Part of a small language model's weights.
Size: MLP 1024 tanh GELU, vocabulary 1074.
Training: a variant of Muon for these matrices, 403M tokens.
Each number is 128 + 32 x the weight over its row's rms, rounded and kept within 0 to 255. Layers, rows and columns count from 0. Numbers have three digits each. The size before them is the row's rms in percent of the matrix's.

# o: layer 9 attention output (transposed), 256x256, rms 0.0399, rows 229-255, columns 128-191
# v: layer 9 attention value, 256x256, rms 0.0322, rows 230-255, columns 128-191
# up: layer 9 MLP up, 1024x256, rms 0.0459, rows 0-73, columns 128-191
# down: layer 9 MLP down (transposed), 1024x256, rms 0.0459, rows 0-72, columns 128-191
o229 108:139114143145170146056086086159158119122165104145155173162102122115098099095128072188054102162157083140158085125133104091123136113132207135063145166110114122157155084172119064069190150102071119
v230 101:089147105107102149156115135140179150109123101117085112121109070109112134126117124130062108065108109161194191145153136166135106090099102062165137142106150204155074133110116121165129099137135173
o230 105:127193160159126133130160138117168215143082145146161103143131123178107128110196115110090123092125133123094066148156112109113149100132081109129087092105093162105104133112171125167098133141142127
v231 093:117116082120119156077102156137112156149166096049132114120127144112114084081091096135127136074145121151116077169192165151131132179116117120106097151102099074111185148155142130101147169151143077
o231 095:127120154096107082097145154093123087121137131122051120109128130144186121138103180153105121130139198100159126133127140136135160103079174132104161125177145153125116131103106103096102153130105157
v232 097:133141147096059115177161137121127133090114144083088104066118129147120116132159155152095091129080168100161118110126094087120103134081149179189137104105136136108137148177093129129129124103136083
o232 100:123155127075160159146111134170148135155123069136136125072115141156159169156151127102156039143143126113122145107189117091104197173119099086116125027104116133157094154123129149061135096161155104
v233 104:106169124151102152109109093096109103143147143132130104119119132118117087107110152118184117124097166174097060127153122082106137138109077113162146123151096153129100118079102085129099035149079174
o233 107:074097160139126136065107132083193107134184133154149109109138130135180105095163156103155131142146089098089118131073091057072129119111207218128073119125101093165125164087156095114132139134083087
v234 097:213108102097132144145083088132118128176143087190183159132076125083116196126115070098140112180103145119060109173168112096106088111107098133131144181160107126134129127157081122173135157173092147
o234 099:142156188131133172130130133095145110170083135157091140138108099095169124132141137140119092127130085077159162049177121122153123084116117106161129230162130138075070164113177095126114161103093144
v235 099:099092153138038125179132078074065186104155161129143089138144142166212134189128114129086156107088137138147096083124109116157153174131141068165102150090162122119130187144086076194105162134109162
o235 105:139098124138173176174070138096165101212051126153180078158041080184127084092121140125112067153159121141091163144064106166145089139106043126109174108131113110125124150171134088095137113162140102
v236 107:125083131144124128134192131128134117109129102128119146104152118133169117094107165151105132137187124063163155097142184185140150096152137182113161191070118150153171171098189145146118151163161119
o236 108:144134137075138146143136126128123185162057120089148161078096129128163182169153135112157161123169169167121141167122156104078139120134084169168146111134086095157109133130127126131145159149064173
v237 090:086069137141102076117153119063141161150134158159148195159191140090155116098084108094120135122137058176111145127159108080090140129141142125111051189155097161179093155129183150192112124087153116
o237 092:112141127154173051141150177076070163128138113144151169122115151184093158189145138141098166103150073143152101106118127174092101156153187153121132082142059103135126082098139178200128143124054110
v238 097:079159068217163143153085121138166098157108152099077183121064150089152107104153131165058104093092171134161117129150161107101179133108123093125144170130184114200104169081146159214107103049178093
o238 100:139137108122172161160171068105142123108089099151116100118092099133147103096160175138171184177068134101182120154129153092105160175119143128135119152152104150152121141171088122139187161108171105
v239 098:118067090178067052138128141120098124148097126108137173163115120145131131143180154128082111087111119127069127150081128114180142170142051115079110165116136099118101141129136188144108129139133127
o239 100:139131084153126137034161097095105138133147112110125119152134182116187169111147152145095137129165177142098127093075120096184170089171081088111192118142146108157140062150142163117144119139128142
v240 092:126104127121206138154150121085160088140077086105145138094061181106130091118102115122161095101130151089144125178149168146144139106136162136141131068103149125111158161114133121079049175048111074
o240 098:132088131120089172147123143183164137101166139158126076155178123115153089147145098168149124204091112198136087140138140201117178104110089115122149167136100161169152141113148149113123094139069160
v241 092:163112115092164118102086108139143110183108128158169153121088193125106149099148123119118119122080202093116202082169080102138105136100124157128125120101143096173147093073120167194110143073147113
o241 090:118142116140148122112116141136149099106168139136163120105105106126158199221099114141144155161085093099128121104084114148136138074090188148167107162116073115183092126170167117095112116156136128
v242 105:109147163119143157115151097206120166161185099176160155122125159159121112147105112101143130068170179086181134163128158138133168187057114094108108130155121085154135098132126118126105135174119123
o242 110:144064129076123183079144100123136073115092137125142146198111084135140147152163139066144126141152113133114115148078133117157188111051123146092147198134155122100106166137112104109170134119144070
v243 100:150149137118157114084088165186165152124085173177120147164129117136130089094166125099082095109153084128089126084091106179121099072127150158175108127116147161170176156122075163081085138173162085
o243 104:183135090106113121143047143167097175180099042160135089102137099077124137139069100134173107133129168152122117161084177133098142204129086140115108121086130089125152111133126177196114120118076107
v244 090:125130113176094113206080146107087114088012113087166139128132098069101100172138144184185169169150164110160032122163107184152145176147139103153109115118102058130140099117109093122138089043111119
o244 098:058162146157089116154130109091170127113108150149149161081161156115225107078174131076129121125123117074162088130111062181151155165105092099092186167113056111085115115142153106069078072117100135
v245 097:111077218121115123113135142057124046107138156117119140150057092171059182132121179076111116089181135049067145143076156109133096107173136134104093180120150155179151145088113114127161132157129075
o245 102:091108135078143102180114142166104136134135122060173107130182131112088160156096099153145110143141123101042141128102160149150140154128125077073107113038158107200124125088123134143106186098107151
v246 102:163090156161103100120150066107117104109059121162078129063129107152192127140095141183114088143205133117115101178112143094167075134115095150114154148209126115148122199163145108092155108090172141
o246 105:177093129109089156159115135143074081180150160134100136153181116160118160095150060112141142172107157128157105121187136091117106163109127077171138110077101130156164161079166095112080152116165139
v247 096:140139179137154158094112070108163132157106127134157178155097196140140138080159104101137161112141124123137113144081150109163152148077163114154112108158082102132169214151098136143129105127192094
o247 104:131144110126178109129069189147091124179163141181154134220151152082138182108135106169115181106144096131164137158082089112162170133095129106092198136147123156133127178110108101126127116131096168
v248 100:129147146121120179116092156165054146093162152172135173149175156123089180119136142075108188150136113113151114083107105110103080164051119117185128191171136155113098086131125131116078116180161079
o248 101:101113178090069143129120170164092133110113133128094129157101122107100130093123096148091169135149088102088106106112136099149156164112080108149176204138152178118108114213109140207122092145081113
v249 101:170130104136158147178135112145170129060139127151169118158087160099074145140151097120138094106098152148223150190170054117158137086138179128109075103064138143125187126156077176148177123119064122
o249 108:142095057069166116140142073147122181138182122115101135139118125095149157209077122114130148151201130127127144125152135175048134145100113141142108117113092096089174220127103134153097139122112109
v250 105:145154153124135185160093184152172151147114165113178119134106159142216107153079100074132121103108096136088117085131098135157126135109146175156118107096105181152095216141113073122198137109147147
o250 115:105141082134113124135122177120119138183162140113226130154192103145109154151171099111122113125148132142116156081142151107085115139095072163190109075068070153144097089129143150100108090129104154
v251 099:079193117123135121072115140137173135177079108103106109095148112092082112097148114074151136122137135172120121117140176055130085145133151061112139132123125127110140142154149091104093120109129138
o251 106:154077108115130079151085128107132144156196096114063132155179125090140182115122192136174137135097095112077077181118161163120150062147110113112110100118113127071113166066082074098128116082083129
v252 098:097093149113149137144201108114065142110166123108113110124170183118136090135114170150103077118128115109134184115095124112166182137163151117087116130063132110114133108094160113083116140066079093
o252 102:103201078154104098119155193162166150136118155046181117073134086115150104153117107155162139192106107118170171105153159170119101130152169066166184076137124090129083152099084089137166115062125137
v253 101:168093181137123090178143156136132149115107203166149156104107143182097068153152145154103056172137123139177119086176111145093118159084120113146125090091097130136175134082127133168095089090118178
o253 103:099099095100157117140151156132103143119051132128135138130132144081062134122049132089187128103174095170130105131115139142084161075150080212191103127103088175110180097109131113082137110135129059
v254 103:142165209140122092137153103102143124114124088218140111145139104188160198106111179080147054158077107173139079110089115134161099125090157187100170064089161128121085153136112145113028126137096136
o254 110:172129127027096147119122154130088177103145094185081134127088099119086123096132115065111094115139165119161166126143102115122102142080072126164097169080120174166110073134121198123143091186138084
v255 104:159122097077121115045142116163144143189152137098125168132091099172148106097137133142102147153131115137078108118202089133107106141121157173161104149206161142122130190042153095095084118062162141
o255 109:103077168073084077122121193145078133106142119164167070110150132175118125137113093136121191156119127131098130124123158087122119071134142144151129158111120124155130166112111111126122163152169110
up0 106:126125150143131097131080107105096129142160106118152129137161109158065077150115090192125201109133179076113111134205184115072145104089126192142110108141049094148098135043092132105074129185151154
down0 105:046104094116124158154155140124131077123132120115135121156148124122171171085114192063153034139122076119124119113069090145173092104157104117086130152126142116152169139151134125096086128165115106
up1 094:113147062096139134186081079176136146118143128168209132092187126150120109087107145142134149133181136124095135169096072117152200153095143141136172092129121112133129126126130061112170104120139137
down1 095:163137201096142105119100163147119133136200150164124123159038152090160107172163112073094148098130096165194085107139136110118071089170139125120138185180196194106100143082154098140089201086092186
up2 110:084158124178127158063181176150149143138109132113169177180135104140147135153061139132089146174115108094131110138170083108150122142102149072122200114112168170099113134107115144092200159118115138
down2 105:101143176112200129141074124140136091163124118128131120101144156066119106145081124163107115145153134200107132083134146155157111153127214079121105141154118106149147116121166149151103106161141144
up3 096:114098107093157098153089097138093142122166115151102115128160195159154168145146118130124174139108130058152126100132110202153118077108113187099134130083156143151170126102093201148090125074090143
down3 095:161086162091106127142166109081167169137154151139145174159075064122123109106136158105129118119136138124162118164176123114081103151087092105155124118150156078104092144162120105146115165128108079
up4 096:164123089063179184168144111148118043138166111171132172093126130114197080170186125110143190145137130088125166116182112154040140137115126156140094172117092174113137149155050082094126097129095106
down4 101:100105136116120092157148145135121078123105131178149129142115116099069132123148151109090127116162160124138080126087158156149101167144126152135061130108143085198131173118218155111066091136105186
up5 103:136098124128146098188139193154082118100103104188132113120106091096100102072137113111135096211103132161161109160133136147141081103190130164161120159186098114121136040117144155086137119192128200
down5 106:122187100110115173091135143110151153145167128112071067197152151100138102166156070163135153077062117099106107093126098112119195058124130144107132108126113170108161173165111108144170126101140054
up6 097:117144115165126187122101124075105105142120182092134142148154098080116132145140158190168126157074175081096122099120151144092076123108081162189094116099094157109110195142105089096147133161110152
down6 095:071166165122114096106099131138135137130136103161115064136070178166162133068128116079092106130172122153190164165148107110124146073166137084087148160155135111154126096115147145190106103116116121
up7 097:160133137141078173137066123122144118152172141129039178098133128133100121127067122118107090126127151185133115132151104168156121104145169151201122138071132154137143122136133069057162141163132094
down7 091:073130109091100107130153120163145149105170140129147179125117102127098157105123157165085132102094115070101125200121169136106131126184169109153157156071085112057136115129079094159116126139106114
up8 095:183119095129107062138141105127130141146150136146117132128063067122128076165089123239122146145114066157160123135091121103067084087149113169140164187118119104124154132071146068134146144109114113
down8 094:111172095140121134113123140124125097094119126152092171168169206152151148148138138105133123135118145106116150063160154127192139162087132157098037157104198160087127099152152166147134098106127111
up9 091:108161134115148091164125142159115082076089133142131099130160094115143130165188117173124160074100136161118090138128127140172118186110156111164111140108107139174101126146057162113160118160126125
down9 091:176127179165136172076123076081125075167158129091080084148164163142142167094146132045123169117074119140137104075136164117154170139117117145122127112156108145142144138092133142143113140122173124
up10 102:131156113140163115107131136109142152181123180193111081152137114067132122122177169159078137125096145123105109156156131099157129158059123114116137129147113147148123135133056173110130194102095184
down10 107:113074156144180164169086151152107130116136136130191180155178134074133091136035137149143102077173132143109162089107144108041142113137141102195161081160140067013088123148117066153099133136139116
up11 107:146193135129194175120096114115176110084126132141117190055098136109218164147159216145174134162184153174128069133125143148146114141122086061157116135137166082102126106116127120074109063130081167
down11 105:138091091120059127145121144146134169155132133118135105100195147089085122125130098159111131138142098131122152165122109144115144135096184127120131122096074156165124142137089158187118188066155111
up12 105:137116117139123101098176166105143067051118128130143138135084123122110092191109101135134152159162115143109133127130128146176137150131150135077110076169152141158114112108124119118139108142174094
down12 098:113079142121153166156124110160078123171174142111072116166131108186137117123156132166079076124115151105150127087142154121149110102091082120099110106101144079140114141167107175194127121171060160
up13 099:111118079132130131130112177136096132129198187130086113126167175147174157135130120115128125130141133099185087155095101155137086129114236168156141146111143157156130137101121132166080136129076146
down13 096:155170147155150085177091119098139131100156138107161068090106061104094127092136100191140166085107116093074096115077059166080120093145167059100096100171083111148113176142165150111140146127089128
up14 089:155156137117103130110128146146135079107134123144128143155102068126090202131136087116134076137087116049134171141157106101119058121139081098132132105110151164164184126154083099134178205129139201
down14 094:090162119086095108131111144065140112120144121127167100147202147188058133206145107144100110107055135192126076189159113129113155166166125133119117103053084132107114077116110104115138169123124178
up15 100:084089113111168134127138148158173104167127132126129091086064149145154200108132172098060124130136169126064037147137166145102131105071169108081069143093084112169111067101143126084173068128116168
down15 097:142103150152160087101102145114148147160126156132090077141164123107067033164088117112176153137129125116157203132127131162129136126141103141097143125112181080129171203111140146120158198157096100
up16 122:092163136113117161175139104108036166131065146103166193153140149031107172148114131141120077080173120142171116126134145122117104162097143160122154138139127153107124073185153081131085111136122142
down16 116:156148160146111142103116178174175080080175151106074100097102119216151074138105088149118129157095131140083105133153154115101166124144056119125106140141128115152148168110108124136178102142153159
up17 093:110166097128111117142101117125121112099194038161118114143146107122078103139175101187094092137224150138097116156112146146139163086088151053099151125025157100138142111094166135117116131142128149
down17 096:123148110144149127057138165136100081179132127123154076091131118184146159125100125178102125128183178032157078155080130073145124138085154113159102182131162095142140166124073157164137138105074114
up18 101:181080210109104110041103089175102124155155141188069105081096140136184138138100163118132081119116179124120204088188124147102096119083084141123097116155144151130093110049184090120069134143161138
down18 106:080133174182109113204148082054088143116166115106104136113129110082109122142115190135168076149111191118122085123170104121086161110149098125124136142087108121198135172142084130196139137081105114
up19 116:140118145144181178127107102125160116146103136125132134160101160177105126128149085156108116144135141156107143153104129111116146106079069121121108075108141154154106078171106156120120124134106127
down19 108:159146103127146080150134192122144144169139131150122157087123083097201058113128124088115094144093119127164121061151103191148141103124138116118131158138112118149181172108152101121101146159118126
up20 102:121148096132071198140076084139085141130194162101135196086159131203068107144126118133134108174093191168160167159154136129137106159146093173144087123194088142139144108085130083124115123122125113
down20 101:092117120135138115109188172133158117125129066139129124143133135094126155122145095107135145094130092115058097088104102134127149090082150080138176152149143116210122144172123139132114126089098199
up21 105:197137148112124113164183192170080085095137151137131091148100121117083086119132165165158158062112143142147105119098152138166150113099112118097139144166085145105145161110126164096139174056164149
down21 099:148090129131161080144090168120092129101107088181156166153168089127123127138076073078151154146157116104178150135136143172098078120143127206103094158097184134146161133143114071168106123157091166
up22 109:098120192107099152155187047125157090092115096116136138137077158137134122132175069109103093178180102081099171143138100120142147121114122101083126092177100106215144140192120114103059118097087139
down22 107:132150058100128127144062163177115146140137119172144163142127142134098096091100168145114154095055179141187133074114124175105093172183147164148121151098129115086128105135128230141125119137161150
up23 094:161093118097132116111086109101140115088127140116155169087140155061114151118096145141172105190084114137173145137104182088122177109110123175127119091124180115128138098185147093142146192105155145
down23 090:085164087188162171119136112100110106140153126124091111159124105204111127146147081073120100098148121123129143162139140089085099113189109080162070161168131128150151180099138094121103083155095089
up24 099:105098125133139153100135159069140138096111136098165141117138135157137155143150104102131149114143122111100088128130153109091204136094082129127100090129163057180106146091155125119129095169155107
down24 098:141186106132140143150134162169098067081059094139160145204182144049112172156071175153116128127108141080205143109102074089169095152109203158085142113135170104179110132177197067116127130130112118
up25 127:084149142176094071105142088125113090173183178145038110093124078049189154126152132169113117142113106099121096142148140183169153148117156103132114165144137105095150084109136127129090115118091099
down25 132:116192129194128123116104103134106133126132164114108142143156109116190122145152148170116122161155188105103111122114117151159159127137146115191104176118175169151121105131130160163106150108112109
up26 095:133164120099153129124138123086159097144104165073109166138140141170127096092163128108130096111152144095112106128111188146112133098115152123161170118164145106198134147116101066120134120133141151
down26 096:103115109114113168156130135172147117086140099141161126124148084085116142152120138126147124137069078065114137083135096154087133145159102050154088136147116158091106170198112140109205135173109084
up27 100:114126120090135064146116165171124175114151138142147102145135118155111134172145069106173106068155125125131108139113125128103132083112132149151163139122136098198063104092117094121171101136089164
down27 103:074124176181160153131106156127149141132086127098101135158177095163062124131077133122142162126138098143145084146124132133120154159117080092114154088121098192104151152085135101128070111139158131
up28 096:125089080110090144132153117148108174118074100068149187131106104115112148129128143117149130099110111118138116114146154142161094156156127100134077121082170136127143081118095160083166124093160130
down28 089:124107157142153158148114083113109076146121103108082106180135099100119184176105150139074109100119158166059177161079120137052150077050101104081166097139091102155102074156108119200109149103086115
up29 100:151115101077122123080128151147081146119147107109160082141140150120144171112104185152149113121106153100191170124125086176143138122073171176133118168158164192119129125125177177123107155152172098
down29 094:132139087146149135116153121135131135134166102137101205171121136181101129146139145146166120095150183157091107108074146061165155158082143158112108128063120108110113145061119113159171121118112133
up30 101:079191154074136195171142134114190120129135115126150123123157097090158144159147138068163106136158149115155131085197110131118080167152136158119109162134106116130101070101103146112130050148142198
down30 103:141085105143072076088119041068097159110133155141126164142126136133167143120096107120142178139138131102153148119137131096133152103129149112119102129152114159172167223156124109075096137136136135
up31 099:134155119091145165128140154126142128152089106137138128121169097088091171104127111145119156098088126077131101054127145122170078117122097164093159123109099081155172100181135089083097093152122088
down31 094:129186138093055092073156150145118125138113187139127092139143079124134141144110116178144127141126125144138088181107110137113137129167125073122113184161112169056107079143071136144159129153111115
up32 096:171119111067107112162136167137102058143098132171092120111118185128093173095153170049113108137143087203094163094119115148156117119179163196130082141097139095170178129130159106144121103140151096
down32 092:090158153157175184121104140096132131161133138083138123134107083207178174155149122150176142163107072106117112151113172107128124159108088127122142157094119179121108104160112110098197125131078120
up33 102:135172163145131086111096114110157121107120082126158149115125139086095170106078132116128103173115183081122132153174141186153139156122148163151159107149128140145083093161144149068093120126157183
down33 110:139129026134156169159171147162105169160146165132147068148108126170148136120134122121165099063115111122117171157104121067112131143136116121090111148104147132110193125116130128143140123131133134
up34 102:159118085207115104170152083148104089134121097121145153177086044143137140139122151122121176080143141161147174138105109124155162134147121098132122158155152123119096059108148164116146086110164143
down34 108:136111063103129128120104138118131115124172176108112116121105179139133137134096140110180112154072073130102140150128129038093118132113179139127077184144117176147170176159151119165204134115205128
up35 102:136112167139085132133066119104111172091108105124164144089130130076149125130182085148114114120103158096147139133138139072105135114132082137189106058087112104127140112145130132138098126137154128
down35 104:101142114081101142211133106078134117158154107092142113167140114222075131153150122109113112142112114145119092115094151119105128177147152144150166124198094164133122142107108109145104177142156219
up36 093:143116107124112091174165119123170130101134139131131132062124159163124179113079137134164080152157184110114157108152163147135145173128084169129177162117109166149131122138098163173167158110167211
down36 096:128147112071158092082116141105114151099098110157172164166111110115145128163110146110102099187098154148130151147079101116068139111130167110087124126147149149066110143139187042136119080105162094
up37 106:139098142052092131163157170138123084131110136092174151144052125127026121085125156174074125061138143163090115129159165139092136136127106132101109129083173093160156075123116096130136151131095134
down37 106:090178122147021062115136098104096110130145146169165176107135151090122150143120153095161214097117084105090143170131165168121135106104147058126167165164119102092159153111152156109179082182087126
up38 099:074109151140091098119166199157167145164077167155088102141031122151123097052153188112063138198123125169134095106139140114099139148085143176173127110140141108165116105142141073095116084137139170
down38 098:160121123118132188167122071097155106114133157097117125170170138085126137166074105115104114126102164064136191130124085141193123096115116097109165130136154171069134148164119121179129163096150070
up39 104:136177123128097154134104118133123141160138154141085141154101131158122107169135140114106156104170134115156067163128156120168104151116117085097163121156107097099105152099126134065097113153084162
down39 109:161109130111167104136125160073117204103107118154157135075107115193147049121146141130151130135149118093109103085104121090046170091238155145114101154090179106155140177071097134110166189095099112
up40 102:103141095151148121118170093072142046148141092153163146096078144173150101154171117155115109114128142165170136169140126124122136110131112097151191113130202124143107164167061140143159182071108126
down40 096:105118139132154120102115133122177162168093162108144114137115131140079118132104108112142073144197167074144144129108130109210164170172108160135068124165096105065159077085140096066126119128145116
up41 101:112141108159107110162134134147108146145172174084105127098098238132162166149173076120115085111165148169161144117163125119157126091109102150145126149152175158092135142129167119094162107133108090
down41 100:116095131097122116095156153130153134137035178114132097102138053113156105130140125100136128105144110149135174112112149119081143181169112126083106171107146096138146130138156175175086122128114127
up42 103:098203115122079117143128079090079167098122159088166148074141091126127145101106095157109149116149146186053132140201096147130151109100153107159108053097171115089185119089135125077105113096153077
down42 109:110104119149183099091089114160117136068116177195105146144156166090126168140135192078132111128124111104164131136074091102141139114148169115086105086123135103147146135137141136123137178105098104
up43 085:100162067126108182119120134104110164150138143145172163087178074050096081129126116163125115158122082126105107083131155120147096094143135108107107112118169156090137106110156167137144107110133152
down43 089:100128147106110101153153084091125083155125096125156105102079123084146189122111129188077133100106146079125105128095131118113153121101152169185086161149151127073121121175099098150134102144128111
up44 106:106158130115104098133149139139169161099173060104183131130189119121132083123142131148106103157100102173099098143105105129195156126165063108156151147126114183102164119104145082089099082148117106
down44 099:125078134082196151121145115083128125121091218148162121110122118117129179126147146138150118151134094068137120099170135175084173136148198109108153071151149103146106218110155148127119118112174155
up45 101:133171156130146125162108191163133103106049151181133170093124139218104154079152148127169124134118083150153116117122101192143135138165167125103087118131186135150083085086169105108148100167115164
down45 101:083125117173064089134132086084116109167159141048087122180102182098158059095096123118109091140049167105120116102095175102174144160112112125085151115170070107083104154127097133121112100116102146
up46 101:123154113093121112105162182131090113140102143064092186163188162105132149088182101183124156102157115193107129099114151161117116137112144098145124112131140113114107131059192103111147198152144094
down46 105:100171121151123123124136147061141116111142123084196044157096083108091172100108085110102133167184141149092142111178162108126129111173069072118149147167144133088103120106158168165168076151152130
up47 100:112213068091088162168143127118160128146189117157124141132136093089152098108122125161157176142102169131094073114152142133091102206131132124147190109184201125161106136071128124146119128102136182
down47 095:137142134136138161172072126105164138147103121096161126121090120167127131107180168164124116079129141024153162154131142124189109130121126105159119098139122091111045095152165147099138148114156113
up48 101:187133132096107094115088096117100084147118171075081122147132129130081126151148196126127120140110158122170122131110090157132116110049130180104145105109126110114101169163130115093164166185136125
down48 092:131153072129156188195122105087154135104138151153151114122115107178129165091113119052148087104121176073090139127158144123118128123191176121152103140132117102115120117071129122158120088113122151
up49 102:159110145074121124161110128210113109125104120117197131167098152067113095103088197125096094099145091133198104121122149097171154156087122170064154136144106129121029114118081143133082172173137095
down49 101:050196123184100143103112191140128163115127130152062151093131117113084153094140104103141139118103147117010159074150109166133126120142084094158131061098125089112169122163123084164119061112115149
up50 101:118139130099159138088127130118141164090125203102105164158152125179175086156101135171150110141143120091072153074164173141119144157162141185202130130141149088113138112153098073151087158117135111
down50 107:148095124082115113088172150119117103134126114165114151096094156103156102182152120135084105123159108134170132079044136093128163110102157153072085179184087158146095103143094127135147105139169170
up51 099:122137105100162144135082099171100107114151111143116156110058116149080148094114120131092200133157122077134116151086102110119170142127128156102170176079155149131082098123137188071120173177128120
down51 110:137092156109129106118120171133112148092148137115125170145127116140111106106130130090179160141146086120112124146134091065031132099137114147176152160140055128140152144091165168139151144172187106
up52 079:117152110159171127116097109138110112106138134193091106127089060175118121086182136141168082147117127097118041147150140129145145111143135102170112113148168170093123157115090172073137133137123132
down52 079:029123068155144111130142096190123118156114162093139130103156172150130209121135093141091138182156128105160154062174086120121131147168088128123092118136147134138120130131158144123143179099103100
up53 099:119118082152092113129141166137147139088173114168122155105181152140115177082169154095119142145050138115148166117107169147153077144127102155170120125159121142097179123149121175113083135125101087
down53 099:111150156148140072174111111104130128149120156131142083135093159130205120133105000121180098115191139136091141164138098138114173074130149095120132109116104134088107162113160134134165145161093170
up54 094:140143160183099095141108114142104139122178101151151148177218118080081143137143126089185108154058078132105100124152084133160130119101180133110140225097128115117097090178108126088123122159144143
down54 094:125173130146127117078108138115131198080156178122108135094079227162154146107157153142121126138146162212112169118100148086102086139185107146109158102151137146160085152139106099209159111139119191
up55 097:161119159104111089157152123153087148090131110114122099113137127137151125123136179174112134127121107134121067131093181125139118127101126147149074165134144118114123134144142121145165144099138150
down55 094:135141098158145135117175168117157171163105150117165135141170140140093142130145124110127164136137147140106139117089152125124097153117161151140137116069071111141136166108092146147076100163134136
up56 109:173151133161102093126145106086123124064124083129185079110105090094111116129105146097160064153136143126145120081149085162118143104087150119184099140152133113141110106157170091116097148178184119
down56 105:129095175093103124086119151124092138144136080102093104158142114076147105139176099144143108180149137114136178190087222202098145130117091148080135117032096181156131080111137108155125149120126088
up57 093:110137110113162141204124099118114132140121157136130184090138127193109076152167126072071106131114106073158192133182100129106044136099213105135119062150157145070125150192156148083148118169137157
down57 103:153154073127168150066096035158174048160160089150177178126083127141117160094163164153097145118124125131099163158112104069132140143159161060060117104174196136109119163141135136203125104128147052
up58 093:144121108141176204127181128139142147114165209045138176146153106133124179140101129169103128114179133147153220136156110166083126136131139091098114130114126158157145181069121150102172144146072159
down58 096:122163086102121092152178136125072137144061160181103092142178134148108175148145106119155079171088105191066119116143118146163131102137140101158047105057140140083132134131099099194168076164147111
up59 101:097163114191160068110160106138121100119097113149150099117138144118130111175175173132106109112173198128092109094141093161114112113091089145120122171165122169104123131171120126093139146163137171
down59 105:167126070187131154117124126154156103083116144080145219111112102174143168187171124145074159140155073118107146120086124155101150039105161127122199125124168164141107184130074091183111130094080144
up60 093:154137131136188068138178125103131161120089131090115119141045149145158061165104071148148104084117108132141112152133132188108115102075195153101181132111113134159120096102147062146133096142158120
down60 091:120144140124076140153062149079134146107130109152140171124130117096073215144132070168150183144145192128129138177108137117158160127102119122163089107098097121080143088137125157128163146198152172
up61 107:126088128157143104102139105173137163165131153165115071094134154153162185087113147115185176196186198136119079153150145117092096076113115144087112092131170105114083122120101134147131153116106169
down61 105:119087134164081168133121117164163134076141136095139113050082129084131067074115144121134140114116153104130127112135107209141116083146166159222156044116075111164156139121146132121097164120150160
up62 081:141086114175156088173094176161175116141148082156107174158137108148091133159063180184129152124142127127130145123108183150087126149105094177116129102158119139163155076103122093135139112130109129
down62 078:150132086143074114054143054177135067146122081130077131099122121093156092108178128131117149180118134105181169116092159122138149128109127081141155214119162138110103149134173123108131205149124093
up63 106:152133102122124103160106105128125127088094180127117145132098090134147115111102131150161106147129136143124098107138139097192124157139091082071164140114102163216137119107173176100140115145133087
down63 106:131115189107119138129132119208144109118164143195111031176149136134139156080084133175121157160160170124178116077139117123128144166116118162137131085186169099152143124123165105154145072109120164
up64 104:102100106175151156124123164072133136202181180123139137146059123108085110111107127157152196146128108110083053112067088055171129164148061200142136115165105108109132180145160159158108099046115144
down64 099:079131105096133167193094129164182115112160107103140108153152125121138160161157149058155110066107182122089148121156220164103106147070175075120111177076160157132158131133096122121122154136167093
up65 105:095076163112079108145133132149089217148088089154141095072093122118125107110147188215102096140129181123152118112105111145168105178120156135130102117182136180092114108140042126171128092161109144
down65 105:152131127098163147126122160166155094065181151142154181140091165116135176133146110083166196110114099150149125106139105084133150072181120137134159136095123144128140096133186152102120198132096099
up66 092:105149117168098164132103176191133147134129110163168066105091142133164147070104166122138141115108094154169072098120151130107149079081199131106088172208126119150165170131153092154124129151164092
down66 093:114057112116166048168137142080124096118122118028091118096111099103140089162129089152174149119084126122208140126116153120130151165108118111166126110152111122168128081121120153137144143080161146
up67 113:124162162180137068169120118100087113107131035135118118156118121147084113150115105161101092103094102120098119166176145129197182138144153149152162078149088184051133176164142114118094116136085164
down67 118:173116112071232056141047130105167104132190155104100135154122159175172071094158111090111136160096099120106113121122122153180132073141108139095176114089079092151124156120139168148118084154096160
up68 108:198154134205088115146126135096119155154141123092138148118113119151083133170126160128175154117157068136158068092141153048108155142112158138141125061157099105135079178137092109129109134124183158
down68 107:148076119082201154141079076109169144107093203115107118127122118090175097100133106160089113138106139172113139106110107152166148134088122111167168115083141114111147113088169148119162171168064061
up69 113:084093078188152132123108064113146133143101145125161153106093106102135141127166150153140154130154144143206187072118095120088090138191109101151109080199149124091065105078107113134170162102111145
down69 106:178123173136137134120100158071121117138137094114156130146104186197091118141127121122179120163098159129081097175154135177186104107104171150073123155063089094184166132161173148064078101142155110
up70 092:102129165143133145125136091196135121140166152105134134129160102113182151148076126124081060097086106100125141139108137137124121159105139118044116155165126116123142118132126106077136172165116167
down70 095:074128206171058109109148123114134102120116121170106108097140148129125146146133116122121127084152085098113126140167128122168200103138066099188162120136139163087075120114102107154137127102073106
up71 097:145171088142134144134183106099102122116114182149194145130160097150161131122162058138119147159161100137144081108091072117129123188135139137118112138123137126114139111081136172113127124082142157
down71 101:109075084111103138135114118163157126124126199222193121143104215175105062136099112082164126124130063114107122050143160154116114160164103120156099124114083088088117160116109136142134173077145150
up72 105:126129130121104119171094147163100127155135156172134091129131128180067153181153089065113149144136139160178111095115127176171165168173164072149178105191103084131150106122121102177142080128129087
down72 104:112206172097166119118121141097205128167128119086128097174135137055152081075107076158102077163152148104119126148172105171090083141147121122145124105095148171135091110130103175119132124159116141
up73 099:160153147175101150102100137110182126116101128165179127121163151129124126127104108182138074086159143155164116134168079134111168114131162144158117143140062059132089137095093091102130114159121101